Weights of a small transformer language model.
Size: width 256, 2 heads of 128, MLP 1024 GELU, vocabulary 8192, 16M parameters.
Each number is 50 + 12 x the weight over its row's rms, rounded and kept within 0 to 99. Layers, rows and columns count from 0. The size before them is the row's rms in percent of the matrix's.

# layer 9 MLP up, 1024x256, rms 0.0517, rows 257-365, columns 128-191
097:51 54 43 79 49 43 48 54 42 52 46 54 51 54 38 47 40 48 61 47 32 42 34 36 65 53 68 51 52 49 52 40 40 74 37 53 64 36 35 55 53 46 42 35 53 75 54 53 33 32 43 56 39 41 51 60 53 46 49 51 51 56 53 68
103:39 70 61 59 46 22 26 55 35 30 38 48 54 58 51 48 61 49 34 19 59 51 44 54 32 43 27 45 39 56 59 59 39 46 57 58 61 62 65 39 58 47 46 46 42 58 61 67 52 65 44 60 69 51 77 50 54 41 27 59 55 44 44 56
104:41 39 61 45 42 31 42 49 34 53 61 34 47 44 39 40 60 21 35 44 62 59 58 25 46 57 54 46 53 62 37 23 62 52 49 39 51 37 67 53 59 13 55 42 50 64 66 38 54 61 71 56 41 40 46 47 53 40 61 30 31 60 27 52
099:48 58 47 45 46 33 39 66 40 49 43 49 44 41 62 55 40 62 64 48 65 49 42 24 55 31 61 63 46 65 56 54 52 71 63 45 38 46 41 40 57 54 36 63 46 36 63 56 32 37 74 52 52 52 70 72 35 54 53 61 49 46 39 47
106:48 57 59 69 53 56 54 70 51 56 52 47 42 59 52 64 45 47 53 54 48 50 54 44 44 53 60 37 53 35 10 73 57 64 60 55 53 36 50 43 54 35 51 43 42 39 40 60 44 76 65 32 71 34 59 47 72 53 33 81 58 67 50 32
104:39 51 56 50 28 61 29 60 47 42 49 35 56 49 30 56 53 40 55 51 53 68 58 57 52 49 51 52 65 42 62 79 51 34 35 20 51 63 33 50 51 36 50 52 54 32 43 35 28 46 56 71 65 45 68 58 35 22 57 25 50 61 44 58
094:41 49 49 48 52 53 43 42 45 46 65 44 65 46 53 29 63 38 62 39 37 57 46 57 54 18 78 52 51 39 32 38 47 37 56 37 21 50 43 67 33 54 56 57 54 45 68 60 39 34 53 46 58 54 64 39 39 61 48 54 54 47 46 67
110:55 40 48 54 43 21 59 57 68 44 51 64 67 62 54 33 56 49 64 42 51 62 30 36 43 41 34 40 44 30 54 46 58 66 87 44 52 64 56 43 59 41 60 29 36 40 54 60 47 58 73 57 65 51 46 41 51 22 49 59 51 56 57 46
094:56 42 56 46 58 35 21 41 39 39 27 51 58 52 41 63 43 50 37 45 62 58 47 43 50 52 34 38 55 44 45 70 41 52 39 53 51 37 50 46 48 63 66 36 56 63 48 36 55 33 40 46 53 41 52 35 39 48 42 47 23 85 54 55
099:54 47 48 52 52 27 14 52 62 62 32 60 27 49 66 61 49 55 53 55 57 47 50 49 34 44 62 48 55 25 59 48 55 48 50 53 46 41 42 57 64 47 44 35 39 57 59 41 60 33 30 56 46 26 71 71 51 43 60 56 64 56 45 67
102:64 57 69 49 40 48 65 30 41 40 54 72 60 47 58 50 68 36 58 44 56 54 43 59 46 62 54 53 52 42 36 57 53 41 27 74 54 44 38 36 60 77 55 58 52 63 47 66 59 64 69 43 23 42 54 56 39 44 22 57 59 66 48 47
101:31 69 50 74 63 57 43 53 56 63 47 34 52 37 39 39 55 66 34 44 43 61 39 57 35 44 69 53 28 51 48 66 62 55 60 61 36 48 39 40 81 43 64 44 55 43 54 36 43 57 56 65 48 42 51 57 38 52 79 52 56 66 50 43
091:62 44 51 68 80 52 60 34 41 67 42 47 47 57 59 51 56 71 54 49 62 71 45 28 38 45 39 41 49 54 27 59 47 45 46 38 52 48 48 28 59 47 57 41 37 56 39 49 56 66 54 34 39 53 61 56 47 50 28 44 30 41 33 47
090:58 60 67 36 71 41 52 41 24 60 47 67 65 32 44 41 47 45 59 36 37 52 67 42 33 41 43 44 57 43 63 57 61 61 66 62 53 76 37 46 49 61 58 53 46 53 61 60 45 65 63 50 40 47 33 30 48 43 52 54 61 46 69 47
097:58 37 52 46 40 44 60 48 32 32 65 39 72 56 47 66 51 32 71 41 42 49 38 40 26 52 43 91 43 44 43 61 48 54 46 35 70 52 48 32 51 54 24 43 36 58 53 71 40 41 65 52 45 55 61 56 28 33 49 49 43 48 38 38
101:35 55 43 24 41 43 40 44 40 41 53 68 51 56 54 60 61 48 38 46 47 52 43 72 34 43 38 37 46 47 53 61 54 39 46 57 53 62 47 58 40 54 57 49 39 37 80 54 59 75 47 47 49 42 58 47 43 65 47 37 41 54 50 67
093:54 48 39 64 45 29 55 64 54 49 62 32 39 51 53 58 40 45 57 40 37 61 42 43 41 64 66 56 27 69 54 30 40 68 57 43 50 58 74 64 59 48 55 48 57 34 58 63 36 54 37 50 50 36 48 63 32 19 52 90 64 57 63 54
099:60 47 33 43 65 55 40 35 45 37 45 44 42 65 61 41 44 56 51 63 48 44 46 74 41 59 64 48 31 62 56 35 58 70 36 38 46 49 45 61 52 43 50 46 34 42 33 47 39 61 39 51 38 73 32 50 62 76 60 56 45 54 40 49
102:46 37 56 43 52 42 60 53 44 70 61 51 52 56 87 37 37 51 59 56 48 44 26 65 58 72 58 64 60 54 42 63 34 67 26 36 57 49 60 50 44 50 22 61 33 47 57 52 51 46 71 28 37 35 32 60 42 47 61 53 36 47 68 44
089:32 57 41 64 44 29 53 65 48 52 63 67 61 68 43 26 67 48 46 57 52 43 59 57 62 39 38 48 47 45 34 71 37 59 62 30 40 47 55 57 28 55 61 76 44 53 57 48 59 56 70 42 47 71 45 67 46 49 67 54 39 57 57 31
098:61 62 65 45 28 32 61 52 38 50 35 50 89 53 32 58 40 47 37 45 68 79 53 62 42 40 54 64 45 54 41 63 53 37 47 27 39 46 51 37 68 57 55 57 15 65 46 49 46 42 45 65 47 49 41 40 55 75 48 55 56 37 28 37
106:46 60 45 51 35 58 70 35 47 69 56 44 61 49 56 50 57 62 56 41 42 57 52 31 36 53 69 44 39 59 57 59 34 66 49 59 45 56 35 30 48 42 41 53 42 64 66 51 58 46 50 62 49 46 32 51 59 45 51 54 41 47 76 65
104:47 72 61 42 40 40 50 64 48 48 36 45 60 56 56 33 71 60 44 54 68 52 43 59 64 42 30 51 59 59 49 50 58 71 36 57 48 41 57 35 32 33 39 25 40 60 46 64 42 62 63 56 50 43 50 59 55 39 43 56 87 53 64 44
089:39 46 39 64 69 25 59 30 47 56 50 42 34 54 51 32 55 35 60 38 42 62 66 37 48 85 42 45 46 43 76 72 47 44 58 55 58 37 41 41 59 43 63 50 63 44 50 67 51 57 61 73 43 34 62 53 30 63 64 58 51 62 63 40
094:57 47 57 41 53 46 09 55 79 59 53 62 32 49 42 51 38 51 57 66 57 26 35 58 54 51 26 39 46 50 28 49 48 49 50 49 77 61 45 54 39 33 56 55 57 54 56 61 48 52 40 51 49 67 38 51 56 48 40 57 52 59 59 44
106:58 60 54 31 43 43 43 59 56 56 42 47 55 55 42 60 32 62 46 56 64 47 47 39 66 72 68 62 59 50 59 77 44 22 37 37 15 43 39 64 36 51 35 54 51 75 55 47 31 44 47 27 72 69 69 39 37 57 55 44 47 41 65 60
091:71 31 40 56 50 40 72 46 56 35 44 59 52 32 25 42 51 41 35 50 61 33 53 41 30 61 43 48 53 38 36 57 57 71 51 31 61 65 30 55 55 41 63 59 68 24 46 78 45 40 57 60 30 18 39 75 42 51 51 39 36 37 41 47
101:33 46 45 41 66 57 66 43 49 43 60 38 37 28 44 64 59 60 46 67 36 70 58 45 54 46 64 39 50 39 44 56 50 39 56 52 53 66 44 43 48 68 52 52 47 64 38 60 51 63 52 66 69 56 28 60 47 44 50 42 42 50 33 41
099:33 43 55 79 54 38 58 66 49 52 60 49 48 32 67 63 40 33 47 54 70 45 46 73 68 53 62 46 55 58 39 71 34 63 33 46 75 63 62 51 53 28 31 35 44 51 57 62 41 46 66 56 37 54 59 51 51 41 47 55 40 64 36 54
103:45 52 48 29 51 48 70 37 31 41 38 26 66 31 51 37 60 64 42 57 42 36 55 49 52 48 45 56 48 69 63 36 69 53 46 62 68 55 41 60 48 53 65 52 64 37 41 37 47 63 75 56 61 58 55 35 26 34 31 50 44 67 57 51
095:42 59 33 29 74 39 45 55 56 53 46 45 66 43 29 54 61 56 47 38 46 54 23 58 52 41 45 49 50 72 50 46 57 38 53 47 55 50 33 41 39 37 59 62 38 64 57 43 59 39 66 41 51 32 53 37 47 45 43 65 65 46 33 53
095:36 63 41 55 47 51 39 18 28 74 41 37 58 36 56 48 69 34 57 72 43 49 61 57 70 49 46 51 59 52 54 44 42 43 60 29 56 54 46 45 55 57 23 59 47 48 50 62 63 53 26 46 52 58 66 43 51 65 48 64 17 31 43 45
096:30 53 54 66 42 42 63 59 52 50 48 38 39 61 53 68 32 36 44 30 52 52 51 60 44 60 52 70 27 73 60 56 39 46 53 43 60 33 45 46 62 52 51 22 40 45 60 38 21 57 53 42 45 39 60 51 63 75 53 47 67 65 45 50
105:39 33 40 48 67 27 59 53 65 49 48 66 54 57 44 36 78 36 53 33 70 36 43 41 52 54 52 61 38 64 45 35 74 39 50 50 61 50 46 43 45 38 48 38 60 62 62 26 54 48 44 73 43 54 40 55 33 75 45 36 39 44 50 62
094:79 37 40 30 69 48 38 40 50 55 62 54 48 54 50 62 30 64 52 42 39 49 64 40 70 52 69 60 54 28 44 64 26 42 63 42 47 38 30 38 46 45 54 52 67 52 48 54 58 52 58 34 48 85 62 56 54 36 56 60 36 49 61 51
092:23 29 49 45 69 52 46 46 60 55 18 66 36 35 55 69 28 50 31 42 51 40 43 54 69 53 55 53 53 34 39 31 44 27 71 45 55 35 57 67 46 60 44 36 58 34 58 42 56 53 65 66 38 43 54 36 47 66 42 39 57 64 71 62
098:57 73 40 57 58 45 48 37 33 37 57 30 62 53 56 53 55 50 43 51 54 52 45 72 57 71 54 51 54 40 45 74 63 60 35 66 55 47 50 68 57 45 65 42 61 17 46 63 68 41 49 50 43 24 39 59 59 37 51 68 39 55 31 57
107:70 34 27 42 71 39 42 52 36 60 38 76 58 52 50 45 54 70 63 56 53 61 48 63 34 26 43 47 45 36 56 51 68 63 48 52 54 40 52 46 38 53 53 50 55 33 54 53 43 79 43 49 40 57 58 57 40 58 53 43 54 57 59 52
093:51 46 67 23 36 61 27 61 62 49 52 65 57 54 55 73 44 56 56 50 47 69 48 60 31 54 32 26 36 66 47 50 39 33 35 48 55 51 46 65 53 45 29 46 44 56 65 50 55 58 46 42 47 45 47 57 60 65 68 26 58 21 49 60
099:73 82 36 32 28 34 50 59 51 49 60 53 52 25 60 61 35 47 42 58 46 63 41 49 59 55 38 43 46 43 60 60 57 49 59 51 58 37 81 51 72 54 75 50 59 68 56 40 39 48 34 33 43 60 54 54 49 51 51 38 63 55 49 48
098:26 43 51 64 23 51 27 64 64 26 46 44 50 17 47 61 57 71 54 53 59 36 25 63 50 39 23 50 33 22 65 35 43 66 52 43 56 47 63 64 39 41 57 47 66 55 49 57 46 74 75 55 54 37 51 39 51 43 52 54 70 52 42 32
104:27 40 41 61 35 43 46 67 49 45 40 63 50 67 50 57 49 61 48 67 63 50 45 55 57 35 50 51 24 57 45 51 57 67 33 39 62 47 22 47 45 40 50 45 38 65 51 33 38 47 37 53 40 62 46 59 23 53 32 54 84 35 64 64
098:50 48 61 66 57 48 58 38 55 56 47 37 51 52 64 43 72 65 48 34 38 53 50 24 24 48 57 37 33 39 19 58 51 61 54 66 58 54 20 56 59 50 33 28 72 46 49 49 48 59 62 42 73 40 46 54 30 51 38 63 38 49 28 34
098:50 74 38 46 41 55 50 66 34 48 42 44 45 68 42 42 50 56 58 48 55 62 32 55 68 57 59 62 52 57 57 42 61 55 34 50 43 45 44 52 64 54 62 42 57 65 53 64 56 56 45 47 44 56 36 66 40 44 49 30 45 49 54 40
103:59 42 57 26 56 53 62 44 56 58 56 57 48 47 60 48 48 33 60 36 61 50 60 49 45 39 48 51 19 60 18 59 55 45 37 35 63 56 66 50 58 34 46 42 66 77 69 57 44 41 57 38 63 36 50 40 33 49 61 64 44 49 47 56
095:77 53 43 38 61 39 78 29 40 60 68 57 46 51 36 60 36 23 67 19 32 80 73 36 51 56 59 35 56 61 60 64 53 49 51 28 41 55 60 52 47 57 49 36 46 67 53 25 49 61 57 40 64 34 59 51 48 61 46 62 58 21 60 31
097:48 38 56 58 37 37 33 64 50 49 29 47 44 51 40 57 48 62 27 31 51 24 45 44 76 70 25 48 52 37 47 40 56 58 19 46 57 62 30 42 43 65 64 55 55 46 74 63 57 67 55 53 45 53 57 48 41 41 16 58 65 45 20 45
100:44 63 36 61 72 36 60 70 66 50 49 71 77 51 30 65 46 45 54 47 41 38 48 47 23 49 51 74 14 52 55 38 49 47 51 41 42 52 58 74 73 40 34 32 58 64 59 38 42 46 45 56 52 30 25 63 61 68 58 64 62 52 38 55
104:60 51 45 46 62 43 42 66 44 65 59 53 34 73 59 62 42 58 47 55 22 68 58 58 56 38 64 47 52 47 48 71 36 62 54 45 34 46 29 47 33 56 75 56 51 67 68 49 53 52 53 47 50 46 45 17 45 39 55 42 44 42 38 62
105:69 42 42 66 47 54 50 57 53 69 64 53 51 56 39 46 31 70 50 31 55 45 56 60 48 53 25 71 33 47 42 45 68 37 60 39 29 41 48 55 54 51 53 49 43 56 73 55 48 54 63 42 37 54 35 43 66 53 73 70 32 40 46 59
102:48 51 61 52 35 44 48 37 50 34 50 56 49 43 49 44 33 58 69 69 70 75 47 55 57 42 69 42 43 30 48 67 50 60 33 51 43 59 35 66 38 32 52 62 45 34 63 54 48 63 47 26 54 45 59 61 72 67 46 44 56 80 55 59
096:26 65 40 74 56 46 53 48 58 37 26 37 56 46 44 70 69 31 44 50 57 72 52 71 64 58 54 67 57 49 62 48 56 45 38 64 64 63 39 63 33 52 63 39 53 45 42 44 45 47 51 72 27 57 44 69 25 45 16 67 52 56 53 81
102:59 45 35 56 30 38 55 54 41 63 60 48 44 55 68 50 60 45 67 53 40 50 40 56 49 40 74 68 57 31 42 54 42 50 58 37 31 49 58 45 41 46 52 42 39 69 62 45 39 51 61 31 71 51 26 51 39 31 60 34 46 59 59 45
100:40 48 49 57 85 41 50 50 32 29 56 55 74 63 51 52 64 50 60 35 63 12 40 28 60 42 75 42 43 62 49 34 36 62 34 74 61 46 47 74 29 39 71 49 26 57 48 54 55 51 57 42 34 52 39 38 51 69 61 50 45 58 42 66
093:67 51 45 40 45 46 75 54 58 47 63 55 45 43 48 56 51 56 44 45 44 87 51 34 26 58 60 54 42 45 72 52 48 60 42 43 35 54 38 38 57 55 53 49 59 55 62 71 42 27 35 59 44 59 51 50 67 43 62 37 30 58 56 46
101:52 56 58 45 59 49 64 40 47 29 48 60 51 51 52 62 70 74 55 51 49 46 51 61 56 46 74 59 49 66 43 36 41 54 47 43 48 31 56 64 43 39 53 41 51 69 50 55 54 72 44 52 36 63 45 61 49 55 42 46 53 60 41 58
106:34 54 63 52 44 37 45 56 42 36 43 48 54 50 45 61 79 44 53 58 37 65 50 63 45 55 49 32 55 35 48 80 43 48 52 52 18 59 49 61 57 60 45 52 39 65 62 61 45 62 66 41 55 87 58 54 41 28 54 45 28 46 34 62
111:52 51 45 37 53 47 59 23 42 57 42 59 75 45 51 62 52 69 48 56 28 65 50 33 62 33 54 61 59 57 48 75 19 39 59 35 34 47 47 47 42 50 51 49 48 45 60 48 58 39 34 67 69 44 45 44 30 51 51 52 58 73 50 57
090:58 51 54 44 57 63 50 51 32 47 21 66 33 61 27 57 54 57 38 51 28 71 28 62 48 57 26 28 37 37 46 46 43 44 64 43 29 39 27 38 52 67 66 76 67 49 50 54 42 51 39 46 51 31 50 32 53 50 59 73 63 39 53 54
094:58 43 24 45 88 56 58 47 56 61 47 43 65 40 44 32 36 61 49 22 57 31 55 50 65 65 67 77 43 47 38 29 49 51 65 55 47 45 59 49 56 32 74 43 26 44 60 81 48 35 46 32 70 38 47 66 42 53 47 55 20 50 48 40
097:46 47 39 59 52 52 50 59 49 71 44 25 42 51 50 58 51 41 34 52 54 58 42 40 39 49 44 52 50 39 61 53 33 49 85 33 24 37 55 33 43 41 48 57 63 48 51 41 39 56 50 46 43 45 40 28 61 55 67 43 67 52 52 40
100:75 44 63 52 61 40 37 62 64 54 27 72 57 58 63 42 55 51 40 54 57 63 52 64 59 54 65 36 42 47 34 65 43 43 43 48 59 40 58 54 41 46 39 55 32 74 45 60 34 63 53 35 50 56 31 60 47 60 30 55 54 37 61 50
099:29 09 51 58 38 45 49 47 50 49 53 66 39 66 43 40 36 53 40 53 70 46 30 37 36 57 63 48 43 69 39 46 47 48 43 59 48 40 46 53 61 42 63 57 60 54 52 64 56 75 38 45 26 74 47 60 34 32 51 62 56 71 46 40
096:35 50 67 46 84 24 25 56 49 53 43 48 32 44 56 68 37 66 53 19 44 13 71 55 53 60 39 49 28 61 60 49 46 36 59 39 67 46 36 49 40 33 40 42 43 73 40 35 57 65 80 54 37 42 64 44 62 52 50 34 61 56 62 56
098:50 42 57 78 55 49 30 21 60 71 52 38 48 56 42 39 62 14 35 44 55 64 48 39 39 45 44 40 50 58 45 56 44 47 24 36 53 23 55 63 45 57 49 75 63 59 55 41 38 68 72 73 75 38 42 53 59 45 61 61 36 46 42 54
100:45 46 36 58 65 39 51 61 50 44 72 56 43 38 83 50 71 52 59 58 45 51 42 51 61 56 60 46 54 48 53 62 47 38 52 50 49 43 37 58 31 63 65 58 63 57 66 49 36 47 51 36 27 44 41 51 62 50 39 60 47 37 44 69
105:39 24 45 56 21 37 48 52 40 55 48 59 23 48 42 33 38 50 42 41 52 41 47 57 57 52 46 63 49 45 64 49 41 64 80 49 36 38 51 49 50 49 47 36 46 47 84 52 58 55 70 35 58 43 46 45 43 31 34 78 51 52 31 63
106:18 54 34 60 66 45 69 45 40 44 41 55 50 59 46 40 70 58 38 40 49 54 72 21 39 61 33 54 51 42 23 44 42 54 49 63 54 52 45 42 62 25 77 54 51 32 64 41 45 55 58 64 59 47 43 43 40 28 70 57 43 43 50 50
091:59 64 28 68 64 58 29 51 64 57 59 55 43 52 33 45 57 48 42 51 50 52 41 59 61 64 46 68 29 53 42 43 58 65 41 43 43 45 66 61 67 34 58 66 54 45 55 83 51 50 79 48 42 38 62 61 69 49 30 56 41 42 24 43
101:62 56 59 66 45 69 39 41 47 23 49 43 51 64 48 53 43 45 34 49 56 49 50 71 27 44 44 52 36 50 40 43 61 42 69 46 36 44 42 31 31 48 55 31 51 54 49 67 54 38 56 30 43 49 47 61 57 64 28 50 29 59 37 50
108:48 50 56 62 33 39 31 65 49 51 44 31 56 53 48 40 53 63 76 42 53 55 59 43 67 53 66 72 44 39 68 54 44 54 58 44 46 48 32 55 36 31 65 50 59 45 40 47 44 31 72 33 34 35 60 44 52 19 44 67 43 51 54 53
101:59 55 55 49 49 48 57 29 29 53 53 51 30 59 44 37 53 61 48 62 46 63 53 58 53 40 31 54 36 71 29 52 40 47 29 41 52 48 73 45 43 53 46 57 45 60 40 43 68 65 42 63 51 34 70 59 46 52 44 28 34 54 50 45
089:52 58 41 65 66 57 72 59 40 45 22 63 55 48 56 52 42 45 29 44 66 61 36 53 66 53 53 52 34 51 38 39 31 46 42 60 63 62 40 44 64 41 42 39 23 62 54 47 50 52 41 46 24 58 41 51 54 39 60 43 35 54 43 47
099:32 33 62 38 77 34 68 70 38 46 58 52 61 60 38 55 45 59 41 70 33 47 56 66 54 33 56 54 39 51 65 49 52 48 43 52 54 30 46 61 43 69 47 55 64 70 51 51 39 58 29 45 42 27 23 53 21 51 25 62 48 41 34 58
099:70 76 61 29 47 43 57 48 54 42 72 63 44 53 52 42 64 57 41 58 22 41 47 52 61 64 58 31 72 71 57 47 39 65 57 69 56 36 47 38 32 34 42 44 63 48 47 42 51 58 43 51 44 53 43 36 45 44 44 61 39 42 43 60
103:46 39 46 48 72 43 36 27 58 49 58 62 57 42 59 52 65 47 45 52 36 37 37 61 71 58 48 45 62 64 26 42 36 67 51 44 51 31 45 50 68 30 50 32 44 63 49 48 44 68 58 60 48 46 40 48 50 47 50 44 44 49 37 38
113:55 54 58 49 28 52 53 66 26 54 65 67 66 46 57 54 38 59 53 28 59 41 51 51 50 69 50 36 41 51 64 48 62 59 48 58 72 47 57 42 47 33 52 40 30 50 56 72 67 68 61 42 49 20 38 60 42 42 66 49 46 76 60 58
105:45 51 26 52 36 42 37 57 60 56 72 68 52 37 73 59 40 56 26 51 42 27 44 36 46 55 56 44 32 42 59 48 57 40 57 55 33 19 61 40 43 43 35 35 56 35 36 68 48 62 51 38 36 50 44 36 35 35 63 48 58 51 61 56
102:47 46 37 36 41 40 42 45 42 53 40 59 52 32 51 48 51 39 37 37 56 51 41 59 40 51 39 47 35 59 37 50 43 50 52 56 76 52 66 58 66 53 31 19 45 45 55 59 55 58 61 43 59 28 71 44 32 42 54 65 57 31 46 53
095:43 69 51 30 48 35 50 73 66 63 50 69 43 56 38 52 52 28 47 54 60 58 76 38 48 61 37 56 37 28 64 64 75 54 34 37 42 48 43 65 56 49 53 49 36 23 45 42 70 40 47 47 55 64 38 30 46 62 34 47 49 66 48 41
098:56 53 51 54 66 43 50 34 50 43 49 52 65 48 66 59 55 49 55 62 62 36 58 41 53 33 30 39 51 38 59 60 42 75 44 41 60 58 70 42 30 47 62 37 47 43 55 50 48 62 21 44 38 57 40 61 37 24 43 55 50 61 57 74
096:49 67 40 54 29 48 53 51 55 28 35 58 43 58 44 49 59 55 43 51 56 49 29 64 42 51 42 47 23 37 53 82 52 52 62 58 30 41 60 22 46 54 68 61 32 50 57 56 51 65 46 34 54 52 57 45 58 50 66 63 44 58 49 46
098:54 47 48 48 22 46 51 75 59 47 47 46 52 54 60 76 74 45 43 53 29 61 55 57 44 67 44 42 58 68 43 59 49 77 38 68 40 59 63 53 57 67 24 31 72 34 59 61 59 52 49 40 40 43 41 66 44 43 54 61 60 59 41 48
103:56 41 51 47 43 47 36 53 60 49 78 50 53 39 31 61 42 34 41 60 59 60 38 45 50 20 69 69 44 76 41 48 39 65 59 66 50 35 53 36 68 49 56 37 49 44 69 30 46 43 46 70 57 38 34 67 36 51 43 61 46 68 47 57
096:60 38 59 55 44 32 27 45 30 58 63 49 47 61 23 33 59 32 25 62 56 48 41 26 48 59 64 55 42 45 59 42 54 46 51 37 56 48 59 67 49 36 43 40 19 39 57 47 72 77 51 58 43 49 45 69 58 45 21 46 62 63 51 53
109:46 38 54 48 50 49 44 60 48 54 38 44 54 51 58 48 33 50 53 82 61 53 39 42 56 33 67 35 20 51 67 52 49 72 35 52 50 43 36 38 51 47 51 46 52 60 48 66 41 56 72 56 52 58 55 60 33 49 48 46 42 70 56 44
103:56 41 38 83 71 35 35 53 64 48 86 54 41 55 53 52 50 40 60 69 32 40 58 38 41 59 44 51 41 35 28 59 67 67 51 60 33 52 59 64 54 38 47 50 49 40 39 42 52 42 56 25 46 46 56 56 58 55 37 41 49 82 37 53
103:50 36 59 48 30 33 47 76 66 56 32 41 52 69 49 39 23 58 35 57 31 46 51 65 49 55 52 29 51 35 46 49 51 53 50 44 70 69 38 49 41 33 38 47 55 53 59 61 70 65 62 46 66 51 50 62 58 77 48 63 62 78 69 62
091:63 40 52 63 74 57 29 45 65 33 42 60 34 76 51 46 60 39 39 48 45 45 64 31 40 35 59 41 44 50 33 62 45 60 47 55 56 47 70 57 59 43 29 50 55 61 70 64 33 57 38 63 39 37 58 58 36 39 31 47 50 71 72 61
094:38 66 63 58 38 26 57 75 29 49 59 45 63 52 56 43 57 59 42 48 47 55 46 30 51 54 60 74 42 36 70 51 44 61 49 57 56 32 35 66 35 43 45 54 46 48 46 57 47 32 67 63 52 66 56 33 56 49 57 54 71 52 54 60
096:59 26 53 41 65 31 44 51 59 52 35 41 57 28 39 47 61 56 60 46 46 51 41 68 59 60 70 49 36 66 43 58 43 58 83 42 59 76 38 50 69 47 58 58 47 53 42 24 40 58 52 33 34 48 39 45 42 66 28 38 47 33 61 43
091:37 48 37 58 27 57 52 42 60 58 71 28 64 35 47 52 37 44 38 63 35 30 45 39 53 33 56 66 24 54 68 65 35 67 63 51 49 48 63 44 43 38 36 38 55 49 59 58 46 66 80 43 44 29 67 43 31 47 51 39 73 28 49 32
088:34 48 48 35 44 43 59 50 78 67 53 73 65 62 47 57 37 24 59 50 46 52 41 42 47 38 45 71 47 46 65 66 21 32 34 51 34 46 70 27 59 33 63 37 60 39 69 48 37 38 48 52 65 40 50 55 32 57 59 64 52 43 43 45
104:54 66 68 42 46 56 38 47 22 55 51 44 56 32 40 45 75 44 48 60 58 45 42 56 53 37 50 43 40 48 56 60 75 52 40 64 72 36 33 40 51 52 47 39 60 39 44 26 51 52 49 52 49 48 56 63 32 47 54 41 66 83 47 54
099:54 34 48 25 58 51 46 68 55 36 57 36 48 73 77 46 50 56 58 53 57 41 28 47 35 57 56 72 53 47 30 65 34 22 51 46 27 45 46 42 51 34 54 44 65 44 51 60 48 53 47 51 50 43 53 64 51 53 54 65 54 53 40 52
094:64 49 53 43 51 40 54 50 52 46 53 54 39 45 81 59 60 64 39 75 46 42 30 46 59 62 42 57 51 69 52 58 55 59 44 34 64 43 78 63 53 61 46 60 44 50 52 21 32 57 69 55 45 62 36 55 49 55 41 29 60 55 43 34
091:57 36 54 63 43 60 45 54 42 39 50 44 38 46 53 63 49 79 48 65 63 48 59 45 47 40 56 47 36 46 63 59 46 48 30 57 40 56 27 54 67 56 63 71 53 45 43 54 55 41 55 47 57 44 57 48 74 39 70 42 55 48 57 59
104:43 33 54 61 43 52 37 46 45 61 46 54 54 53 53 44 65 61 38 51 64 58 44 76 48 38 50 58 44 48 56 60 46 58 17 57 54 50 32 54 69 43 62 59 65 42 23 71 56 67 57 76 63 51 72 43 34 29 48 63 38 62 56 57
099:41 45 54 45 58 37 37 49 29 60 49 64 60 41 36 43 40 49 52 42 49 41 60 72 68 33 48 57 55 53 70 52 33 61 53 67 48 58 30 44 47 29 38 49 58 50 55 51 51 66 43 47 46 58 48 28 33 66 47 35 43 17 59 59
097:46 45 32 36 32 47 46 22 26 67 48 56 51 52 52 42 37 50 62 45 35 53 49 38 54 66 28 46 30 48 65 80 28 31 51 52 52 44 64 35 38 40 52 40 59 40 76 42 43 39 61 35 29 71 47 43 44 68 32 73 39 40 33 52
107:54 53 44 43 46 68 39 62 48 47 59 56 38 53 44 56 46 59 46 58 54 51 40 41 62 45 50 59 39 78 43 34 65 58 52 28 50 55 64 62 38 26 57 28 49 59 43 49 61 36 89 81 56 54 50 47 55 36 62 46 78 41 28 54
089:48 61 51 55 51 51 38 58 51 38 61 65 47 44 40 54 42 40 46 40 48 46 51 49 45 59 75 42 43 59 66 38 42 38 28 48 51 41 39 47 70 43 46 48 55 51 55 47 43 53 49 51 55 46 68 77 21 58 56 62 44 66 52 34
103:51 46 38 46 37 34 42 36 55 78 41 45 59 51 25 53 63 43 54 52 52 51 38 35 56 71 40 65 69 43 47 71 53 37 44 37 32 47 40 47 60 35 49 56 51 88 49 57 64 57 32 53 42 38 51 54 55 42 52 41 44 48 46 76
102:43 53 53 19 28 48 42 44 40 68 62 55 34 31 48 46 59 57 55 66 32 54 40 53 71 48 42 50 38 58 34 43 48 47 46 36 47 36 55 67 64 28 75 57 71 51 50 49 71 48 55 40 44 58 65 39 57 56 57 53 53 59 55 42
101:41 74 53 31 46 31 42 64 70 67 75 45 50 47 60 36 52 71 81 60 63 63 46 74 39 52 66 52 44 35 37 36 63 62 58 49 33 28 54 62 34 58 64 44 69 49 66 34 52 53 35 44 44 37 44 33 49 57 56 46 28 46 53 54
099:53 44 56 23 52 36 46 38 32 58 47 49 75 56 44 41 48 56 69 59 37 58 55 52 65 45 31 71 27 54 64 31 24 27 58 62 67 29 40 51 54 43 54 57 43 47 60 45 59 44 51 48 34 42 27 82 40 59 76 34 56 56 56 45
093:42 43 69 72 59 41 48 46 25 79 38 47 51 47 50 36 46 56 69 63 44 57 51 42 58 45 68 62 37 57 49 50 29 50 50 50 68 66 56 59 31 43 51 67 51 62 61 54 51 61 52 50 73 71 58 56 40 43 48 54 61 31 56 31
104:66 57 61 46 69 61 25 43 54 63 42 50 67 64 38 36 51 57 35 62 22 26 41 56 75 74 46 32 49 38 57 30 51 55 65 49 32 45 53 66 59 50 62 33 56 39 51 50 69 49 56 26 45 61 78 61 42 47 62 79 39 53 43 60
106:64 50 57 57 68 36 39 69 60 39 73 60 77 41 30 40 11 46 43 61 20 58 65 58 35 51 44 47 58 61 60 32 43 70 58 51 61 44 44 53 61 62 48 51 48 73 37 80 61 44 52 35 38 53 44 54 49 43 69 50 33 57 52 47